config.yaml
n_layer: 21
d_model: 96
n_head: 3
n_kv_head: 3
head_dim: 32
d_mlp: 256
vocab_size: 8192
activation: "swiglu"
norm: "rmsnorm"
norm_place: "pre"
norm_eps: 1e-06
positions: "rope"
rope_base: 10000.0
rope_fraction: 1.0
qk_norm: false
attn_scale: 0.177
bias: "all"
tie_embeddings: false
parallel_block: false
init: "normal"
init_std_qkv: 0.0677
init_std_o: 0.0105
init_std_up: 0.0677
init_std_down: 0.0064
optimizer: "muon_variant"
lr: 0.00943
lr_mult_qkv: 0.7
lr_mult_o: 4.0
lr_mult_down: 2.0
beta1: 0.93
lr_head: 0.00748
grad_clip: 1.0
warmup_steps: 200
schedule: "cos"
final_lr_fraction: 0.1
batch_tokens: 16384
seq_len: 1024
doc_mask: true
train_tokens: 129900000
steps: 7929
dataset: "wikipedia_en"
Each number is 200 + 20 x the weight over the matrix's rms, rounded and kept within 0 to 999. Layers, rows and columns count from 0.

# layer 13 attention output (transposed), 96x96, rms 0.631, rows 94-95, columns 0-95
183,182,178,199,239,222,209,188,173,173,171,189,220,185,209,243,218,188,214,180,140,186,195,177,180,183,163,205,222,211,190,220,207,218,220,135,228,196,218,198,195,174,206,187,212,151,181,171,197,222,194,211,210,177,188,214,179,214,210,181,186,252,189,181,170,178,175,228,229,204,184,219,218,183,224,204,185,177,188,202,219,189,226,218,213,242,188,204,171,234,204,209,195,197,207,183
191,214,195,221,237,216,247,193,197,205,187,229,199,189,233,203,152,213,210,204,247,222,179,210,211,188,218,183,200,155,193,189,225,195,191,176,189,210,193,216,203,178,193,201,196,193,176,183,221,179,154,213,228,196,219,171,187,230,212,166,220,208,216,179,252,220,171,196,171,237,140,207,253,240,193,234,217,156,185,211,179,220,182,227,190,203,142,223,181,170,164,212,187,182,147,210
# layer 13 attention value, 96x96, rms 0.138, rows 95, columns 0-95
186,232,193,195,159,182,244,186,207,198,196,204,193,218,192,232,158,197,169,171,180,201,224,190,231,191,167,162,216,198,173,191,230,174,228,207,217,226,219,204,242,217,180,173,188,149,179,209,215,191,222,208,210,158,186,187,211,251,177,191,221,190,218,185,222,191,197,191,240,182,190,220,168,175,188,216,169,207,225,204,212,194,196,193,169,146,181,185,217,210,203,207,175,183,173,170
# layer 13 MLP gate, 256x96, rms 0.206, rows 0-23, columns 0-95
189,199,185,186,229,206,172,207,208,194,215,178,205,176,199,196,200,193,167,181,183,189,151,182,160,167,196,202,189,178,196,216,223,159,244,201,192,161,188,179,201,186,250,196,206,200,194,191,177,225,228,183,197,177,205,199,182,179,208,203,189,198,185,211,205,202,203,197,193,218,218,219,209,169,204,191,203,211,169,223,182,199,238,234,203,185,207,197,194,237,210,188,217,257,187,205
193,177,208,188,199,201,175,192,208,163,198,196,187,199,208,182,210,206,194,188,183,258,212,197,178,188,218,216,204,121,199,225,208,183,225,213,203,207,207,190,186,193,190,196,180,190,194,213,182,182,181,194,204,224,215,215,200,215,215,143,196,209,188,214,198,134,189,185,195,199,219,162,184,189,223,185,200,192,199,194,213,181,216,198,210,232,197,189,193,170,192,232,231,212,211,185
201,172,204,216,212,200,192,172,166,201,199,180,214,186,159,200,208,176,176,219,170,208,192,179,211,221,194,221,234,154,178,177,186,204,227,217,174,170,201,195,200,168,198,212,223,170,183,193,175,214,188,216,208,219,209,194,249,195,232,219,210,202,175,223,180,192,225,160,189,193,228,232,218,171,187,221,231,197,197,200,179,186,206,187,182,178,204,206,176,197,198,201,213,199,208,181
208,218,183,202,222,202,166,166,201,208,252,199,230,208,184,218,212,191,221,242,195,193,202,218,244,226,239,176,223,169,185,193,228,207,217,219,205,174,223,194,191,173,216,166,204,213,199,168,185,249,187,190,179,190,201,193,201,238,221,201,206,207,216,229,164,203,211,229,195,189,175,186,206,217,194,184,215,195,185,220,230,192,192,199,206,221,211,199,186,225,221,218,223,198,231,231
229,205,153,247,186,208,242,202,225,214,192,188,196,193,194,179,167,196,207,211,221,174,213,232,221,215,219,195,193,189,191,173,223,206,198,181,188,169,209,205,214,176,237,213,205,181,226,237,206,202,218,162,227,204,202,188,217,194,173,204,188,172,194,212,198,226,168,228,227,196,180,193,145,218,180,210,177,222,191,211,185,219,225,176,186,246,212,225,197,207,187,209,216,218,215,195
169,211,193,189,193,181,183,194,183,242,178,241,226,215,175,179,196,191,184,211,260,198,184,173,218,216,197,199,235,202,183,189,190,214,264,241,205,219,205,205,231,169,216,233,200,194,181,235,199,163,206,191,206,231,194,179,175,191,175,204,199,205,206,194,204,237,177,205,195,188,199,211,141,200,199,232,207,176,203,171,211,229,196,191,202,206,166,187,233,189,184,198,192,238,164,212
198,178,163,169,218,198,211,181,195,197,239,174,200,231,226,205,205,160,202,154,185,203,216,224,209,187,203,182,196,176,184,212,198,187,200,218,194,197,213,212,227,206,166,207,194,221,144,163,222,203,203,170,201,170,215,197,201,172,178,197,225,225,210,181,204,196,212,213,210,192,233,195,197,206,187,204,188,200,239,204,206,199,229,164,215,179,195,220,188,199,232,186,216,219,175,209
178,201,209,208,190,204,209,227,211,191,203,201,207,239,244,220,195,182,215,191,199,223,211,212,207,230,203,234,193,212,227,231,186,211,188,199,217,226,204,159,193,236,180,204,171,206,181,215,202,216,191,166,189,185,203,194,208,188,188,188,177,175,215,184,229,156,207,210,203,164,149,205,157,200,175,177,231,191,190,215,234,181,200,209,218,191,194,193,210,205,189,194,181,188,227,231
183,196,178,189,230,198,172,179,220,205,238,224,225,176,171,209,197,212,213,238,194,168,172,203,190,172,198,211,171,184,168,196,210,198,206,198,204,208,196,222,190,204,183,201,194,182,184,246,201,207,174,174,160,190,199,189,175,191,190,202,207,225,221,213,188,204,189,207,244,225,230,189,190,198,182,212,198,236,194,216,214,198,204,199,203,202,209,234,216,203,206,188,213,214,201,188
213,196,242,259,217,175,176,205,237,180,211,188,207,232,202,200,197,185,230,198,193,226,208,174,178,202,226,220,226,201,232,208,168,212,194,196,193,191,191,224,206,173,207,196,183,208,229,200,207,216,178,215,201,203,193,194,189,176,189,224,192,202,206,211,225,164,209,177,171,220,210,184,187,217,220,223,185,206,180,163,203,248,161,220,199,208,201,203,209,170,170,185,194,184,227,195
229,178,227,179,199,196,185,196,189,221,198,200,195,197,214,199,194,185,194,168,208,177,180,190,208,165,210,197,181,216,195,205,194,198,168,201,190,181,172,245,196,194,219,182,164,191,221,182,224,211,205,172,202,175,163,214,187,198,189,208,196,174,218,206,197,212,192,178,206,182,197,186,193,188,202,208,218,202,176,197,196,195,229,221,169,163,190,207,194,207,165,231,215,183,214,214
171,197,169,212,196,194,190,209,205,205,196,179,218,173,218,177,201,235,191,174,199,202,189,201,236,239,214,188,176,189,207,206,218,236,194,198,206,212,223,173,198,219,210,193,185,147,214,247,213,249,207,185,139,208,186,173,214,187,188,230,232,198,232,189,169,247,177,176,189,204,182,200,175,197,215,184,214,188,153,202,191,224,190,195,196,192,171,187,245,245,154,193,205,175,182,188
200,203,194,195,228,172,195,206,175,219,257,206,215,207,212,175,218,240,230,177,171,188,197,211,216,215,206,226,217,162,216,219,217,171,230,182,194,214,199,181,180,244,194,192,217,205,170,186,226,207,221,183,217,167,226,208,218,230,229,202,183,250,168,226,206,187,186,218,184,182,179,194,199,205,193,185,185,197,226,185,210,196,192,218,211,209,218,215,197,199,168,191,203,165,209,202
215,182,186,155,208,217,158,197,218,206,190,199,208,197,194,191,227,193,203,196,210,168,199,203,179,175,205,212,200,201,222,192,197,182,235,160,206,189,211,212,171,187,219,227,201,200,201,185,201,220,214,192,205,178,194,175,205,165,166,221,200,217,173,193,183,213,187,248,203,195,200,204,188,167,230,205,232,224,184,202,210,227,180,198,246,149,202,208,205,208,180,191,195,210,197,184
160,208,193,194,214,222,207,188,182,204,188,171,223,192,198,185,220,196,197,175,210,229,208,174,167,229,205,202,190,185,208,217,188,182,207,190,189,177,164,169,194,202,201,216,162,178,166,213,188,207,186,156,194,217,186,227,236,176,214,222,198,194,249,186,203,140,172,241,193,197,205,160,201,174,195,186,197,188,225,207,198,184,223,189,178,201,231,181,198,207,221,206,189,205,233,196
207,222,208,219,168,220,207,177,189,191,186,182,165,200,181,200,234,193,202,194,201,163,188,222,183,208,238,193,202,179,214,167,214,198,214,149,239,163,192,197,214,224,199,210,196,209,190,206,212,216,198,193,201,183,202,226,206,217,178,164,213,167,230,233,232,216,196,216,206,227,217,192,201,190,195,219,207,244,190,190,205,168,231,232,180,211,208,182,175,219,198,210,220,203,199,186
206,182,211,198,205,223,234,204,216,198,194,215,211,191,182,170,205,202,183,200,200,190,180,195,164,176,212,231,198,196,188,214,212,167,198,211,199,203,192,210,181,203,198,200,177,191,204,169,175,216,207,186,179,191,191,202,183,173,202,206,222,197,152,196,194,230,191,230,177,179,173,232,190,198,169,220,193,199,239,201,196,219,226,222,195,159,198,177,200,213,166,215,215,187,191,228
198,218,215,163,180,173,188,182,199,186,219,198,245,191,188,186,193,161,202,193,186,207,170,174,170,212,231,208,225,205,195,232,223,166,216,177,205,200,231,186,206,216,173,228,231,182,171,203,223,235,201,171,205,197,222,163,243,209,163,209,195,217,221,204,211,193,182,193,147,215,209,203,200,187,183,230,181,211,217,184,220,200,180,207,219,216,188,197,243,229,181,200,191,177,217,214
200,177,187,198,218,193,215,197,212,215,243,188,232,152,198,215,213,191,164,173,184,189,196,180,196,182,212,222,194,165,174,247,210,210,210,218,197,189,199,202,212,220,177,231,189,206,218,185,210,193,217,200,202,177,200,220,214,207,201,225,171,178,238,206,203,183,195,178,219,211,136,209,208,199,223,189,188,214,184,203,207,203,180,175,193,178,240,227,230,188,176,191,194,175,204,208
201,200,159,193,231,215,208,182,204,180,191,225,217,217,205,188,209,184,197,222,215,182,228,179,174,173,172,170,199,211,206,186,203,189,185,201,239,188,195,201,219,145,186,185,227,209,188,198,195,223,217,189,180,185,193,204,205,158,182,199,209,192,185,228,173,200,203,168,185,209,182,168,203,190,196,217,237,171,197,197,198,206,195,217,175,235,211,224,226,179,183,203,174,162,194,220
221,196,176,188,179,171,175,183,216,246,213,222,198,206,210,187,171,189,210,190,187,224,197,217,188,199,207,210,208,192,181,214,161,186,198,196,170,151,179,166,225,182,189,185,187,223,195,228,233,236,220,228,169,201,211,181,198,177,214,160,238,203,223,189,172,184,191,240,202,190,242,186,163,236,167,200,192,191,228,201,182,202,198,194,169,207,204,194,183,205,207,204,233,219,186,208
182,215,182,210,164,182,163,206,217,195,197,249,217,197,220,197,218,240,192,167,212,195,176,252,191,223,205,180,219,178,219,225,228,227,207,211,211,188,195,172,188,215,206,187,201,154,196,217,207,191,196,201,195,201,230,179,199,180,221,214,204,159,213,242,192,169,184,242,219,237,209,202,197,184,158,196,217,194,170,192,243,222,214,188,214,217,167,219,198,203,198,244,193,200,202,236
176,232,220,213,204,204,200,166,219,229,229,192,224,183,185,173,192,234,194,200,184,216,186,187,196,165,150,209,214,163,177,155,183,209,233,187,207,208,206,213,209,197,197,206,192,187,225,218,207,194,215,205,187,194,203,216,237,195,194,160,226,176,210,206,226,158,233,191,205,217,197,218,241,219,184,181,170,241,193,187,165,177,188,198,175,229,186,176,222,206,210,217,206,189,204,215
178,176,194,162,166,191,208,201,221,188,199,184,205,178,193,191,183,176,198,198,175,187,177,201,197,184,216,192,217,206,186,207,213,189,187,171,183,194,194,217,213,171,198,195,218,215,233,172,190,218,211,200,193,228,205,213,187,197,219,222,174,221,198,179,187,165,206,205,224,209,175,215,193,231,192,243,218,215,196,205,181,189,196,197,204,189,222,213,213,213,186,202,252,208,216,204
# layer 13 MLP up, 256x96, rms 0.215, rows 0-22, columns 0-95
185,197,218,214,215,160,214,193,220,208,183,183,214,187,203,213,238,207,179,200,175,196,163,193,192,173,197,217,179,231,198,203,206,175,225,188,211,233,163,196,201,228,219,194,203,236,197,195,176,183,199,175,211,195,210,241,204,188,202,208,183,192,187,195,208,229,222,193,204,217,203,226,196,165,196,208,211,205,199,204,229,208,228,218,189,175,221,199,192,216,230,200,232,203,183,228
173,213,180,212,197,194,176,209,163,186,204,211,219,196,198,198,183,206,198,208,152,217,196,178,228,199,131,241,175,205,186,192,210,247,223,211,188,202,229,213,168,194,193,213,182,190,199,195,203,165,186,192,175,196,222,184,190,214,208,168,177,171,227,193,239,200,186,220,240,187,212,223,207,236,175,194,203,218,202,198,203,173,146,191,214,184,214,210,206,203,204,211,190,200,213,236
204,192,197,185,179,211,211,200,194,200,248,208,182,239,177,216,207,219,192,200,202,204,200,205,193,215,221,204,187,182,208,187,207,208,194,179,226,196,179,199,218,206,207,199,170,180,174,220,195,184,211,225,176,211,177,230,185,180,218,210,189,188,175,197,187,214,184,207,199,206,151,241,215,225,205,199,191,211,208,224,182,208,180,192,179,230,210,202,203,153,210,183,181,181,237,182
169,200,197,193,190,198,176,245,210,223,223,175,207,190,236,178,195,173,218,227,223,184,214,219,189,205,242,192,248,215,187,217,186,203,201,165,243,224,157,180,189,202,185,224,200,211,221,171,191,184,194,228,218,201,198,212,185,204,209,183,167,194,191,171,198,158,256,200,195,199,221,203,208,208,206,166,179,211,218,209,214,191,205,191,190,192,196,191,240,247,210,207,240,190,183,195
230,217,194,205,208,225,200,201,190,187,213,191,193,242,215,173,190,192,155,259,163,203,203,190,222,213,203,205,200,174,195,191,189,235,182,201,209,153,174,240,192,204,211,188,192,195,171,208,235,201,208,217,189,225,210,209,222,213,193,193,229,188,211,175,187,197,210,199,247,234,210,212,185,189,187,221,213,186,191,166,210,225,208,186,207,195,216,235,221,231,137,217,184,204,179,174
144,196,247,192,246,195,176,174,204,160,249,202,168,205,204,183,160,221,151,175,197,197,209,218,199,180,211,194,232,222,196,200,169,188,192,206,179,172,209,208,211,180,215,210,230,180,197,222,197,216,254,193,205,212,189,173,206,181,180,216,209,204,158,193,215,177,210,186,200,215,201,183,185,219,187,181,227,204,217,210,192,155,196,183,210,186,229,191,189,202,206,195,204,229,190,186
229,183,160,204,184,198,195,208,170,201,198,224,207,221,180,159,197,207,209,180,204,188,250,166,206,221,181,182,233,214,193,157,193,197,215,190,224,173,215,194,212,167,219,203,191,228,194,213,195,173,240,225,191,197,213,213,198,161,199,194,191,202,193,217,197,174,196,230,166,193,195,198,218,193,169,177,237,171,217,199,181,193,200,191,223,222,228,209,187,201,188,216,207,213,208,215
197,207,206,211,186,207,156,186,206,196,200,152,231,184,235,188,174,215,235,189,204,249,219,189,243,215,221,203,194,218,171,189,197,192,196,156,223,224,222,190,163,160,182,225,213,233,204,206,209,212,179,186,240,191,171,177,218,190,219,165,180,220,171,154,174,191,226,211,195,181,223,216,191,189,183,219,233,216,189,224,197,122,185,174,197,168,176,210,197,198,200,205,208,196,187,236
183,250,211,195,171,187,220,210,205,202,185,218,201,214,220,205,167,230,208,197,226,226,219,210,202,210,178,214,208,181,161,191,186,182,203,229,220,195,207,210,204,197,175,179,202,225,198,197,215,214,212,183,206,182,214,221,220,213,172,186,174,202,213,235,169,170,205,198,209,234,193,203,201,191,188,202,203,192,215,223,226,173,216,229,188,242,209,215,226,183,216,188,205,209,207,198
192,201,194,204,191,231,176,213,185,201,249,203,169,180,192,200,189,183,188,208,196,157,239,201,203,203,221,221,236,191,212,190,187,215,168,190,188,209,189,216,178,205,205,207,201,191,189,171,191,221,181,199,205,215,202,214,197,198,174,191,182,195,223,159,179,182,168,179,212,175,214,206,229,207,208,180,231,157,173,245,197,200,218,198,193,226,244,202,188,200,237,210,150,217,198,220
200,221,178,241,197,215,225,241,221,173,174,185,217,216,156,197,201,186,232,207,201,187,204,216,179,234,194,203,209,217,220,198,203,194,228,219,207,210,201,203,229,222,213,212,189,229,188,206,178,199,231,183,188,223,208,181,211,173,197,180,207,206,178,185,200,164,232,181,171,218,181,204,206,218,207,205,219,203,209,211,196,210,177,163,216,204,184,192,177,167,202,169,171,225,192,188
192,165,181,193,248,230,205,219,193,213,191,212,166,219,214,202,193,238,210,221,189,208,183,220,230,207,250,251,190,183,237,215,192,228,180,235,158,203,159,205,208,175,190,195,204,174,238,209,217,194,185,214,189,171,189,203,228,187,186,223,234,182,238,224,178,222,217,206,190,180,165,225,197,197,196,222,221,203,203,226,176,203,165,238,241,177,185,199,218,187,163,201,176,174,198,219
181,206,175,185,220,204,193,237,186,233,209,209,196,196,237,185,231,172,227,177,178,173,190,167,204,195,238,215,182,206,156,194,199,209,183,223,196,219,181,195,218,187,248,193,206,202,188,217,225,168,175,197,196,209,231,198,207,192,212,187,206,143,187,195,211,219,224,200,190,192,209,170,185,200,205,223,211,174,183,164,179,206,207,210,191,201,214,197,205,214,201,187,213,219,183,218
174,200,179,196,218,191,228,216,200,162,239,195,197,170,211,199,219,173,198,181,210,221,181,176,160,223,223,204,204,213,214,206,203,183,213,199,167,201,234,210,205,184,193,195,189,203,184,176,180,183,221,194,200,205,220,167,214,217,194,193,188,187,180,195,198,213,226,211,194,182,244,169,217,202,232,220,239,211,199,208,227,200,196,164,224,220,205,187,189,204,213,220,217,238,220,169
218,172,172,210,190,203,173,191,195,232,202,182,228,193,216,183,206,212,213,243,215,215,206,239,197,201,250,174,188,201,172,220,179,205,186,231,230,192,138,196,207,175,186,186,193,210,170,204,196,216,194,215,180,203,229,187,219,204,177,217,218,205,234,173,189,171,189,178,193,219,189,163,232,174,181,201,176,232,217,182,192,229,206,208,210,217,213,203,174,217,196,183,169,207,212,211
184,190,196,208,215,217,212,263,195,159,222,185,221,204,189,203,194,167,188,214,169,189,164,184,228,213,203,151,199,177,186,206,197,191,166,201,190,254,210,181,217,222,189,168,206,170,178,200,193,223,233,224,166,226,180,184,211,189,224,214,225,211,205,173,199,173,216,207,190,189,207,201,217,206,206,227,216,200,191,196,191,222,201,165,186,185,176,191,237,195,221,200,198,193,214,231
223,180,163,203,207,190,197,202,209,166,160,185,201,229,198,183,224,206,211,170,209,154,190,164,200,191,196,216,156,205,184,196,186,194,220,181,209,194,179,177,190,211,229,211,194,174,190,169,216,177,218,206,150,189,195,217,204,180,164,201,193,211,189,192,193,203,159,187,191,232,224,221,212,191,192,214,222,235,177,224,201,199,189,180,220,195,223,203,226,219,190,193,221,195,207,195
232,223,209,217,179,211,153,203,196,197,237,167,220,183,188,183,225,169,208,257,193,230,191,206,196,210,182,219,212,230,216,190,204,152,166,194,223,182,221,211,177,181,208,219,230,202,218,233,184,217,210,204,182,232,172,203,203,235,162,203,213,189,242,208,173,219,143,176,180,181,202,177,239,225,214,182,212,190,142,204,212,211,209,186,221,190,216,204,205,168,195,207,164,184,216,186
187,186,182,217,184,192,193,151,205,203,231,229,202,234,187,202,191,206,207,181,230,194,201,212,229,227,199,201,218,196,188,239,215,188,207,246,239,228,211,215,211,204,213,232,187,177,211,197,221,202,206,202,219,211,201,179,181,240,193,194,192,203,225,200,208,197,203,198,176,227,177,214,195,187,189,210,185,199,176,218,218,169,170,195,191,221,211,211,238,176,213,197,170,201,219,206
157,193,189,209,222,194,187,222,195,192,203,241,231,214,219,166,210,218,177,185,208,203,203,216,179,207,205,204,190,202,176,207,179,197,201,225,203,197,196,207,220,174,160,203,181,200,190,190,195,217,175,196,209,177,221,206,218,195,184,174,203,188,243,220,229,198,189,209,248,220,176,197,199,185,172,208,210,200,203,195,167,235,201,217,198,234,208,213,162,201,218,163,185,172,202,212
209,196,198,205,204,220,240,195,205,197,206,244,221,224,226,196,195,238,200,224,212,195,204,222,221,174,190,181,163,201,217,229,210,176,174,203,165,175,210,237,225,216,268,205,235,215,205,168,228,213,229,201,193,206,189,234,192,223,193,200,216,153,171,202,214,193,249,170,218,188,169,180,213,196,210,220,231,184,207,159,224,170,185,180,215,183,201,186,177,237,245,220,241,197,200,212
150,200,171,205,197,164,173,228,240,211,226,198,233,216,190,151,190,259,210,185,206,184,196,200,217,212,189,204,221,177,190,206,198,200,195,240,194,178,170,164,202,183,195,179,213,184,210,225,216,198,207,207,204,224,187,194,198,189,234,212,201,197,197,196,211,188,139,219,224,238,190,179,161,158,185,186,178,162,207,194,199,243,196,203,198,185,166,233,199,212,180,220,236,186,241,197
163,195,182,204,188,174,158,200,209,184,208,212,169,257,229,239,210,186,185,176,223,196,213,205,222,236,203,197,196,175,195,217,185,208,196,184,193,237,172,225,173,195,219,156,201,201,232,189,190,214,165,210,200,187,202,206,161,191,208,181,171,203,174,224,186,181,220,176,184,198,200,215,211,154,204,226,200,170,223,220,204,210,189,156,217,200,195,206,192,234,184,215,216,231,200,203
# layer 13 MLP down (transposed), 256x96, rms 0.25, rows 0-22, columns 0-95
182,208,205,212,214,147,186,184,191,201,216,159,199,159,165,222,230,237,179,202,237,186,204,196,228,193,178,207,171,182,201,211,207,195,190,189,229,199,191,200,195,220,223,202,191,204,169,218,185,181,216,185,210,204,206,231,208,193,201,218,186,190,174,197,189,208,183,185,213,190,193,207,171,174,191,186,204,213,183,204,202,207,223,188,224,198,211,167,192,192,239,181,177,209,161,193
218,209,205,151,228,217,190,223,206,210,188,232,188,199,188,165,224,214,193,229,216,181,201,201,193,202,201,180,184,185,210,180,195,225,160,186,150,226,187,209,194,194,188,228,195,201,152,188,204,199,195,185,234,201,175,211,190,187,171,209,187,185,207,139,229,212,209,211,178,208,190,237,211,196,177,190,254,192,186,197,194,220,191,234,193,200,180,204,187,190,180,156,191,220,190,202
198,193,148,213,208,201,178,207,176,189,196,205,224,217,185,182,208,187,214,187,188,214,191,205,201,203,202,197,206,169,188,207,177,205,252,193,194,192,219,185,188,181,187,229,188,175,203,162,180,192,201,188,207,185,218,196,195,181,253,216,173,206,180,207,157,207,228,181,200,211,226,214,200,198,209,240,177,205,168,208,195,162,222,187,181,184,195,176,187,189,191,179,207,194,183,187
166,225,241,184,218,229,188,163,211,241,173,213,163,173,213,202,213,195,207,193,224,152,166,198,235,189,181,213,200,185,214,166,220,215,206,181,202,223,175,243,229,184,213,181,197,188,206,190,175,187,227,238,194,225,183,187,180,208,185,192,208,195,180,224,186,224,224,190,184,171,241,188,227,178,167,185,201,199,214,227,204,186,167,211,196,194,235,189,162,195,195,194,159,199,195,206
226,233,215,180,199,172,200,204,210,229,213,176,212,214,229,219,177,250,190,226,202,218,183,190,221,215,226,181,217,223,178,181,196,206,238,216,198,213,180,199,222,193,177,179,193,165,241,210,223,209,231,202,185,226,197,169,229,186,192,215,186,188,241,207,189,244,229,220,179,223,227,177,250,200,202,199,185,205,189,198,171,175,189,230,197,183,221,189,183,219,192,236,216,211,180,198
167,222,174,208,189,197,207,156,208,184,215,229,214,215,191,184,216,211,178,189,205,183,212,181,201,212,197,211,225,227,185,211,171,168,236,210,223,201,212,182,230,182,186,177,194,198,193,196,162,163,213,181,242,173,204,220,185,197,211,212,175,214,191,171,177,211,194,214,226,220,169,196,212,204,220,175,222,223,205,237,215,224,180,174,190,184,208,198,229,170,177,151,142,238,198,194
213,199,192,184,215,163,202,211,216,215,195,186,187,201,203,218,160,178,207,254,211,200,177,207,149,234,208,193,220,225,187,216,191,197,195,157,190,200,191,201,222,218,219,210,203,209,183,169,180,225,183,173,209,178,206,223,202,158,218,214,226,167,219,201,218,200,193,218,180,183,205,192,201,198,163,217,206,194,175,200,224,206,208,233,216,199,223,194,188,193,225,187,224,192,223,207
173,206,226,193,206,162,178,221,157,210,198,207,152,226,226,202,200,188,232,208,246,223,199,210,215,175,211,205,201,194,224,188,212,195,183,153,191,233,189,216,179,199,163,230,137,224,196,205,222,196,206,205,211,200,203,218,161,179,218,213,207,206,193,216,204,198,209,242,196,169,193,191,255,179,190,180,182,168,204,220,208,204,184,209,195,159,208,192,241,194,214,191,174,207,199,187
194,203,171,199,195,206,186,202,187,202,180,221,228,209,205,161,203,215,184,169,216,206,193,169,219,207,202,208,183,224,217,209,172,203,160,157,214,215,218,206,191,202,216,220,203,200,188,165,154,203,220,239,239,208,211,183,197,229,205,191,190,179,195,187,232,205,194,206,176,219,188,187,208,230,187,181,210,182,190,216,154,171,198,187,188,215,197,201,187,199,167,195,211,181,188,226
203,219,244,188,197,206,192,239,205,183,228,205,197,167,212,186,188,185,208,178,181,206,240,179,213,227,169,184,198,203,188,188,190,202,188,176,190,172,212,220,196,196,208,213,210,196,189,227,176,221,206,175,184,202,169,183,172,232,219,192,201,198,231,168,197,176,194,231,204,202,189,192,231,195,180,187,198,174,182,206,175,215,188,214,177,156,186,163,154,220,236,222,196,217,186,212
238,167,175,218,155,216,195,212,201,181,219,187,184,191,197,177,211,198,220,195,198,166,176,190,194,186,193,211,220,203,210,211,224,208,206,224,222,187,213,238,176,194,181,216,153,210,217,188,215,205,187,193,178,162,179,215,202,186,214,216,187,193,207,209,185,213,227,203,192,166,208,140,213,242,206,215,187,211,203,187,189,199,235,194,183,194,211,211,185,211,178,191,175,203,201,201
198,189,186,182,235,232,166,224,195,220,219,170,138,218,222,231,150,186,231,231,184,213,187,186,190,227,217,224,209,170,208,223,190,214,213,194,206,181,194,200,195,223,163,212,196,232,208,206,202,173,192,212,190,178,151,186,191,199,203,202,195,209,225,208,196,231,178,172,181,186,210,202,166,216,156,207,207,177,166,215,177,221,188,184,245,187,219,209,224,177,240,215,218,203,175,206
224,214,158,221,240,148,188,181,206,197,213,184,158,216,162,204,228,194,186,192,197,182,211,245,191,205,194,213,178,216,222,194,229,208,168,177,211,200,214,238,194,197,184,200,212,200,193,199,197,205,193,205,227,239,202,231,173,225,204,192,193,194,193,197,174,194,182,214,190,196,192,218,198,181,193,206,212,164,171,209,168,210,212,202,223,196,171,165,167,209,211,217,206,187,209,209
185,177,198,239,195,191,234,225,209,173,175,175,213,216,192,194,188,210,186,224,182,196,186,202,202,228,227,216,172,223,180,180,224,201,153,212,196,197,188,221,218,202,209,167,214,222,174,198,177,216,200,189,209,221,211,205,202,219,200,218,194,205,209,215,222,175,202,181,175,207,211,185,226,211,192,202,179,170,191,219,201,191,204,196,175,245,192,221,180,194,198,217,210,214,177,197
203,198,204,223,198,202,184,228,183,192,207,210,191,208,188,198,199,181,202,194,155,209,206,201,215,173,222,210,225,207,182,178,210,197,224,195,211,203,200,181,208,189,184,215,187,184,296,207,152,214,220,170,206,205,200,215,173,203,217,214,212,247,201,184,215,214,174,158,219,208,223,190,172,204,188,178,204,206,186,191,189,188,219,232,198,180,204,210,182,225,215,203,209,193,214,183
234,207,169,214,216,219,233,236,188,178,185,195,205,214,190,192,215,208,191,191,208,195,174,199,194,193,213,231,216,192,207,198,178,186,239,156,204,188,191,209,196,200,223,199,203,203,201,211,192,198,179,206,206,172,169,199,192,199,210,188,202,166,174,182,202,210,190,183,215,202,186,143,201,213,235,220,203,179,166,165,173,245,221,225,185,185,209,161,214,254,197,217,196,184,188,173
232,173,178,163,225,222,201,207,167,193,188,183,208,177,184,224,228,199,195,170,161,187,212,182,182,209,229,224,198,164,183,193,176,212,203,182,212,201,198,180,191,194,216,185,146,213,175,188,171,172,180,174,185,195,174,181,164,192,223,170,157,206,204,192,173,223,194,215,200,220,181,184,193,175,192,199,180,202,202,213,195,199,182,220,221,189,180,158,205,190,222,240,197,190,192,204
179,191,198,166,198,204,215,233,194,219,211,176,179,197,207,190,206,217,222,199,184,168,223,195,177,196,212,203,198,260,183,203,193,206,164,219,230,184,171,219,199,194,149,197,229,239,201,210,251,214,227,208,200,180,183,203,198,193,226,194,206,158,213,172,211,239,174,195,204,194,195,178,231,191,191,162,226,199,200,192,188,182,212,223,210,234,225,206,184,192,212,233,229,196,221,199
183,183,201,219,173,200,200,195,175,233,222,204,192,213,208,179,202,195,176,200,226,217,217,203,209,206,201,206,204,191,209,159,228,190,205,237,220,201,209,202,186,181,208,199,181,150,220,181,225,178,181,194,186,216,194,225,192,176,193,208,188,188,188,195,228,196,211,182,218,237,186,179,211,200,167,216,209,189,212,191,202,183,196,210,157,207,226,190,192,214,208,165,220,177,211,166
192,197,214,207,157,224,193,193,226,180,209,168,194,222,188,225,176,188,209,201,195,192,237,174,183,204,189,192,229,230,211,213,203,190,203,214,200,195,242,213,198,217,182,185,205,180,206,190,184,201,208,166,205,233,190,203,203,252,191,240,188,230,186,207,204,205,204,192,185,189,198,222,213,199,186,213,215,200,199,184,193,214,196,208,176,206,185,213,210,233,202,213,199,229,201,191
234,181,200,172,189,193,186,226,222,174,230,229,186,165,175,230,201,222,180,216,184,183,195,175,199,196,237,201,181,215,203,208,168,209,212,210,189,207,211,201,168,217,201,208,192,172,215,209,157,177,191,190,204,197,239,206,225,213,190,197,209,182,191,234,273,220,215,215,196,195,211,199,178,229,156,149,183,180,193,184,211,222,203,142,221,213,212,215,226,181,173,211,207,168,210,233
176,189,208,241,207,197,183,202,204,193,182,205,220,225,198,196,190,224,218,209,199,202,192,179,206,190,160,152,209,230,199,171,228,190,161,206,200,217,213,193,190,239,212,210,235,216,182,236,188,173,220,214,197,218,229,211,180,232,222,214,206,188,200,211,211,206,197,176,215,211,190,182,187,160,164,205,177,198,178,238,190,213,245,177,235,182,196,182,203,218,169,210,225,200,217,169
188,187,190,158,203,172,211,217,198,166,221,217,184,232,202,190,190,214,208,228,237,183,185,206,194,200,207,184,204,196,226,208,198,218,199,195,185,178,209,218,221,215,183,229,190,218,194,185,161,217,201,197,177,193,159,172,227,176,173,179,201,214,214,155,204,187,197,179,205,185,218,220,209,180,207,151,206,162,213,229,243,204,167,205,216,210,181,228,217,217,205,194,210,235,235,232